Part of a small language model's weights.
Size: 23 layers, width 256, 4 heads of 64, MLP 1024 ReLU, vocabulary 512.
Training: a variant of SOAP for these matrices, 508M tokens, 3879 steps.
Each number is 128 + 24 x the weight over the matrix's rms, rounded and kept within 0 to 255. Layers, rows and columns count from 0.

# layer 2 MLP up, 1024x256, rms 0.14, rows 519-543, columns 128-191
[[151 131 113 134 153 107 110 137 138 132 132 136 130 154 104  95 129 126 150 155 141 155 151 157 106 140 132  92 132 124 131  98 135 112 133 108 108 139 146 100 132 123 168 124 106 124  86 136 164 134  85  86 164 118 184 141 136 138 120 106 156 118  93 132]
 [158 128 115 147  61 134  98 103 105 108 109 122 116 130 120 160 152 101  84  85  84 130 147 137 131 166 115 137 116 128 135 132 108  96 150 144  87 162 148 114 132 109  98 166  97 125 102  89 163 116 132 125 161 138 174  91  90 115 167 157 131 154  79 110]
 [ 93 153 156 113 141  95 112  80  84 145 118 163 133 126 124  98 140 108 120  75 137 135 127 101 161 160 156 138  91 116  92 125 108 184 119  84 100 118 121 155 112 168  98 123 128 127 130 137  93 115 135 112 172  96 180 170 121 109 145 133 133 135 104 181]
 [131 183  94  95 108 161 112 127 102  84 133 126  98 184 121 111  78 160 159 180  68 113  73 108 140 121 144  93  99 179 137  92 151 138 140 150 106 136 124 124 113 108 127 152  89 109  79 128 159 130 137 145 146  64 177 163 161 149 110 155  63  96  76 157]
 [ 87 126 109 103 177 113 136 124 163 143  94 136 124 156 133 113 120 125 141 152 162 104 144 140 146 137 171 146  97  89 133 130 104 136 151 188 103 106 153 124  93 192 130 179  96 142 177 149 134 138  83 138 146 151 138 141 104  79 139 112 133 115 144 106]
 [ 86 131  90 129 132 167 116 124  93 168 116 108 124 174 145 103 161 105 128 148 149 125 106 108 106 146 123 126 122 146 152 111 136 164 121  96 118 123 146  94  74 134 164 142 143 153 122 113 141 136 148 122 114 134 148 100 134 133 120 136 151 157 101 124]
 [119 138 104 140 100 171  64 144 116 137 131 130  96 124 122 161 104 108  84 127 117 122 143 124 117 109 146  96 123 141 103 121  82 138  86 110 129 148 149  96 167 166 124 148  89 127  86 163 107 141 120 142 142 149 119 119 119 138 143 121 154 192 148 128]
 [ 98 114  93 172 140 104 125 114 133  95 147 141 159 160 141 201 131 129 140 129 171 131 159  95 161 107 101  93 152 137 101  99 188  84 118 117 154 144 187 170 133  72 126 124 163 144 119 160  91 160 125 122 113  94 137 170  98 126 115 108  98 114 155 140]
 [106 134 128 155 109 130 158 115 123 103 119 103 108 157 154 121  94 130 141 126  67 132 119 149 107 139 100 144 111 132 109  90 157 163 169 141 156 137 164  89 105 137 136 128 153 104 173 142 118 163 122 136  98  49 127 175 137 118 144 104  85 178 160 109]
 [ 99 126 111 100 130 152 109 127 126 135  97 137 120 110 124 126 122 113 150  70 117  76 135 154 122 140  98 133 166 127 111 136 178 146 176 113 127 127 141 126  84 102  83 141 161 199 119 170 122 119 119 180 127  93 179 181 148 131  97  96 138 176 148 166]
 [125 163 100 106  75 124 137 120 137 136 158 113 140 157 122 144  98 159 118 135 141 126 144 121 173 166 182  91 115 126 132 156  92 176 158 162 133 111 113 126 139 108  81 141 153 115 106 158 158 116 149  71 110  92 160 128 109  92 155 142 129 116 127 161]
 [136  59 120 131 151  98  86 126 135 102 122 149 134 117 151 157 106 140 157  83 131 116 130 179 124  95 113 166 131 113 117 108  94 107 181 154 132 133 123  97 103 122 132 141 107  87 123 150  74  74 102 103 117 137 158 128 177 136 128 145 131 158  89 139]
 [126 141 149 126 129 138 154 154 124 117 137 107 105  87 102 148 136 144 121 163 122  88 107 128 100 111 129 148 153 104 122 159 117 142 119 113 132 119 159 124 109  82 148 157 128 163  97 168 102 126  75 149 136 126 136 125 103 132 184  96 146 139 126 132]
 [ 87 120 146 132 130 161 163 123  96 114 109 128 133 129 179 109 140 108 171  90  99 114 126 134 154  85 106 123 124 129 183 141 139 100 142 113  97 121  84 168  98 108 112  96 157 109  96 111 118 115 123  82 121 172 134 127 158 165 145 162 134 133 124 134]
 [104 138  92 130 108  91 154 147 103 119 140  96 116 124 155 114  95 130 119 139 102 118 132 123 132 117 124 142 139 123 122 142 125 107 146 151 119 101 101 139 167 123 128 125 141 135 131 123 120 141 138 118 137 148 149 111 134 129 129 189 121 106 149 110]
 [148 136 134 128 167 192  92 106 120  99 126  86 167 169 135  85  85 114 176 184 151 116 112 168 110 139 130 137 126 110 180 101 133 143  92 106 141 161 150 120 101 114 136  73 123 143 151 107 136 135 133 135 166  91 108 121 134  94 154 123 165 129 113 151]
 [117 106 155 143 131 131 139 122 101 134  79 137 122 117 122 160 132 127 111 118 103 123 127 134 139 101 121 104 151 142 159 155 135 129 135 191 102 131 133 126 135 149 138 192 137 128 107 100 159 120 148 133 144 136  99 101 124 156 125 168 106 131 166 119]
 [140 114  66 150  88 138 144  84 143 131 157 122 103 136 129 131  77 130 102 121  98 104 117  80 102 152 172  97 147 131 137 125 114 111 157 144 113  90 118 124 124 134 133 122 105  92 134 146 108 162 168 160 126 145 141 101 110 102 128  58 134 108 139 149]
 [112 173 126 139 113 132 126 139 132 178 105 145 150 131 135 147 157 129 120 115  88  99 108 152 107 138 164 128  89 108 135 106 203 138 116 130 146 159 125 126 139 139  87  93 154 139 102 133 108 183 129 113 158 159 117 148 166 162  91 170  91 112 131  95]
 [ 92  86 153 103 161 115 106 128 156 130 110 121 136 122 110 128 109  65  86 139 147 140 117 164 128 157  94 138 105 134 120 179 102 165 108 158 169 154 136 157 126 132 100 155 174 163 118  93 121 161 104 128 175 137 108 144 127 137 109 163 152 118 105 143]
 [102 132  68  89 104  89 181 131 170 133 107  62 120 193 115 114 153 131  91 127 142 141 154  97 127 139 100 125 165 120 118  72  78  99 143 122  91 116 122 125 121 119 144  84 119  68 154 171 175 140 134 155 126 146 133 161 132 118 112 126 137 186 141 169]
 [128  95 106 111 111 144 163 120 148 120 131 125 129 147 113 161 119 126  89 169 117 133 153 114 173 166 123 142 170 124 139 127 163 121 151 148 127 142 125 169 173 158 133  93 115 124 119  84 141 127 160 139 103 152 137 113  96 131  93 118 148 145 138 129]
 [120 118 145 145  94 127  92 100 106 142  95 105  90 131 128 159 110  71 147 135 192 106 103 117 128 138 133 125 137 116 116  74 126  88 134  77 139 144 123 127 152 128 161  88 118 109 123 156 135 143  86 134 114 118 127 126 143 185 114 145 146 147 118 201]
 [126 123 139 120 124 122 136 146 134 119 130 127 121 142 119 134 109 164 117 131 116 135 125 121 154 128 130 118  98 142 131 151 118 131 118 126 138 126 126 145 143 139 131 106 128 109 131 125 142 126 141 141 138 113 121 131 139 125 122 121  97 103 153 131]
 [112 112 130 124 144 122 127 158 131 158 162 130 150 120  97  91 130 107 125 180 144 113 131  86 197 122 134 117 115 110 138 114 122 115 167 158 129  95 135 139 120 133 140 148 116  87 139  96 121 163  82 119 167 138 123 119 130 144 125 123 123 138 142 139]]
# layer 2 MLP down (transposed), 1024x256, rms 0.134, rows 519-542, columns 128-191
[[140 118 184 136 126 130 129 156 164 127 125 106 142 150 160 140 117 143 142  97 154 120 106 148 102 104 119 125 132 176 147 180 117 105 160 125 145 121 114 155 108 166 105 137  96  93 124 163 123 131 169 150 132 138 125 107 114 179 118 152 111 129  88 145]
 [105 126 135 160 131 164 146 126 122 104 126 119 152 164 137  78 145 122 176 149 176 115 131 130 127  81 135 133 146 122  99 109 104 179 161 163 143 115 128 127 173 158 140 137 113 110 122 135 111 122 143 134  99 113 104 158 146  74 105 112  95 131 154 175]
 [121 133 130 186 147 150 135 115 166 144 124 139  94  99  90 120 103 104  71 131 159 147 110 143 121 110 123 157 133 116 182 137 111 150 115 101 107  91 120 146 165 128 181 153  97 117 127  82 106 148 105 102 112 189 120 139  98 183 131 118 131 126 154 144]
 [102 175 112 180  81 127 143 141  77  70  85 161 114 187 151 103 142 144 101 105 144  80 114 129 148 103 188 145 130 151 120 113 174 122 187 186 102 113 183 143 113 111 133  85  91 119  97 180 125  99 118 117  98 185  70 107 131 177 104 140  96 154  71  89]
 [102 104 106 133 125  94 132 207  88 105 135 101 127 152 113  96 134 129 112 162 154 114 127 137 129 166 140 177 127 139 126 136 167 146 137 111 141  94 115 153 136 170 120 158 105 132 131  86 121 131 140 134  89 146 115  89 129 140 150 142  82  97 106 160]
 [122 150 153 153 142 126 146 103 115 118 121 126 112 109 145  97 136 142 164 173 141 145 106 122  71 157 124 124 107 144 138 111 138 114  92  69 119  98 137 111 114 129 151 139 126 135 127 136 104 136 138 101 128 145 155 154 167 147 129 137 146 148 131 138]
 [148 169 155 137 114 122 105 122 131 145 149 134 170 134 121 137 120 127 121  80 111 165 123 137 142 142 162 125 111 103 128 110  97  71  84 139 102  75 119 137 190 186 135 155  99 124 132 131 114 126 120 140 117 173 125 137  89 162 134 116 142 170 152 136]
 [ 85 133  77 152 124  69 110 124 141 105 170 120 124 152 140 166 108 136 137  85 136 140 151 140  92 138  91 150 141  80 104 108 161 133 139 167 170 161 167 129 125 143  94 117 103 105 148 143 109 157 119 109 135 136 100 148 153 127 118  98 138 134 131 128]
 [122 154 173 130 131 138  88 157 128 133 131 116 141 147 144 100 124 145 158 107 162 136 139 149 188 118 164 130 145 138 127 183 141 114 166 119 148 140 128 177 169 137 163 137  87 107 155 123 135 109 154 158 147 111 152 129 148 168 150 146 159  72 125 124]
 [169  79 122 100 152 123 159 123 138 132  97 125 126 107 184 171 114 115 131 111 153 123 103  86 140 129 149 112 142 126 138 120 124 146 123 150 169  94  99  97 108 161 134 132 153 146 116 137 142 119 103 130 125 100 116 139 141 108 180 144  95 147 132 114]
 [130 103 143 118 161 136 187 116 162 102  93 124 110 115 106 119 104 104 118 124 100 107 140 164 114 123 126 110 101 111 112 127 131 107 129 117  94  47  90  94 122 130 147 167  98 126 165 160 131 119 139 124 111 142 119  53 145 135 117 137 111 107 142 163]
 [147  96  99 172 142 139 141 123 154 124 164 113 162 127 175 153 149 143 109 111 123  95 166  74 147 132 124 112  86 143  89 119 126 140 119 133 114 140 109 161 107 139 119 138 130 120 137 129 117 141 153 106 124 151 146  68  58 105 135 133  65  81 113 144]
 [152  93 127 139 109 102 130 104  81 124 117 134 129 159 126  91 124 134 152 168 117 113 135 166 150 129  92 158 103 149 139 144 138 103 113 111 118 118  92 143 115 117 105 115 168 129 174 114 127 156 119  72 125 148  87 119 114 115 119 125  91  95 156 118]
 [125 123 139 127 156 144 128 162 106 120 157 174 196 137 132 104  71 149 171 107 120 113 138 144  93 142 128 137 104 127 119 102 117 135 109 133 153 137 140 140 119 143 132 117 132 155 128 120 154 152 105 127 155 117 146 163 196 127 137 171 112 115 146 110]
 [125 119 130 117 107 126  87 157 128 154 121 138 157 138 163 100 148 149 129 119 119 150 118 135 138 151 158 143 145 135 101 133 136 142 111 145 136 130 102  78  92 129 151 104 138 152 121 131 124 115 131 111 173  91 145 124 133 107 105 134 107 111  97 105]
 [135 169  88 124  89  87 136 136  93 135 166  96 109 140 127 162 139 114 122 158 146 126 116 116 136 115 143 166 159 178 103 123 119  97 124 116 130 207  88 122 146 117  98 131 181  78 122 130 107 166  83 135 100 111 124 169 110  89 152 129 125 197 123 127]
 [159 134 146  89 168  74 159 133 145 140 183 121 122 123 146 132 127 127 137 136 109 164  91  90 131 122 168  95 157 178  98  92 128 124 144 146 146 160 163 150  87 173 128 160 143 106 169 144 143 101 130 118 149 143 118 119 101 123 103 160 107 134 155  93]
 [136 132 151 122 156 134  91 165 130 123  96 121 109 115 138 141 154 132 129 158 134 100  94 149 148 128 116 107  98 151 107 129 110  91 139 126 121 143 142 110 123 108  94 129 100 144 138 136 135 134 129 126 127 172 165 126  94 116 153 142 141 150 147 130]
 [141 102 134 128 162 114 137 133 100 153 128  65 114 114 146 116 112 142 112 132 148 144 117 120 135 155 119 179 151 132 158 114 141 123 112 141 160 152 149 147 116 138 154 124 131 131 158 136 132 116 157 144 137  88 136 133  89 121 138  80  80 122 133 129]
 [146  80 123 169 123 103 116 126 168 138 155 155 153 134  83 139 145 121  97 182 115  82 130 143  98 115 125 124 136  95 146  98 117 112 132 128 117  92 105 160 117 113 139 119 134 150 150 154 126 154 112 123 127 134 135 167 128 119 135 126 105 110 143 129]
 [163 150 101 141 186 133  93  93 175 171 148  94 123 100 150 122 127 116 130 175 146 148 195 152  83 139 145 124 100 113 156 117 132 147 111 156 160 185 163 148 182 117 169 117 104 150 145 111 123 147 174 174 156 148 148 122 170 131 125  98 158 115 135 121]
 [ 70 118 138 124 129 138 123 123 120 169  78  85 137 120 158 121 138 192 142 150 126 127 109 106 106 105 130 100 112 128 122  98 131 145 114 197 105 103 151 138 129 138  99 126 114 113  94 132  81 133  91 119 130 154 124 100 123  88 176 119 113 111 155  67]
 [134  82 125 110 141  75 110 106 145 147 131 146 109 112 160 116 164 115 148 159 129 166  91 167 163 145 154 154 105 127 119 156 127 137 138 119 156 124 105 126 140 133 139 123 100 125  97 102 114 128 136 139  99 185 117 158 129 193  95 141 113 121 134 113]
 [119 144 126 127 118 105 117 126 108 143 143 115 118 123 119  93 112 129 120 122 108 108 128 127 108 125 133 116 127 136 134 115 105 111 151 132 110 135 139 118  84 134 129 145 130 139 131 119 136 143 115  98 138 123 113 146 129 129 112  98 140 138 157 123]]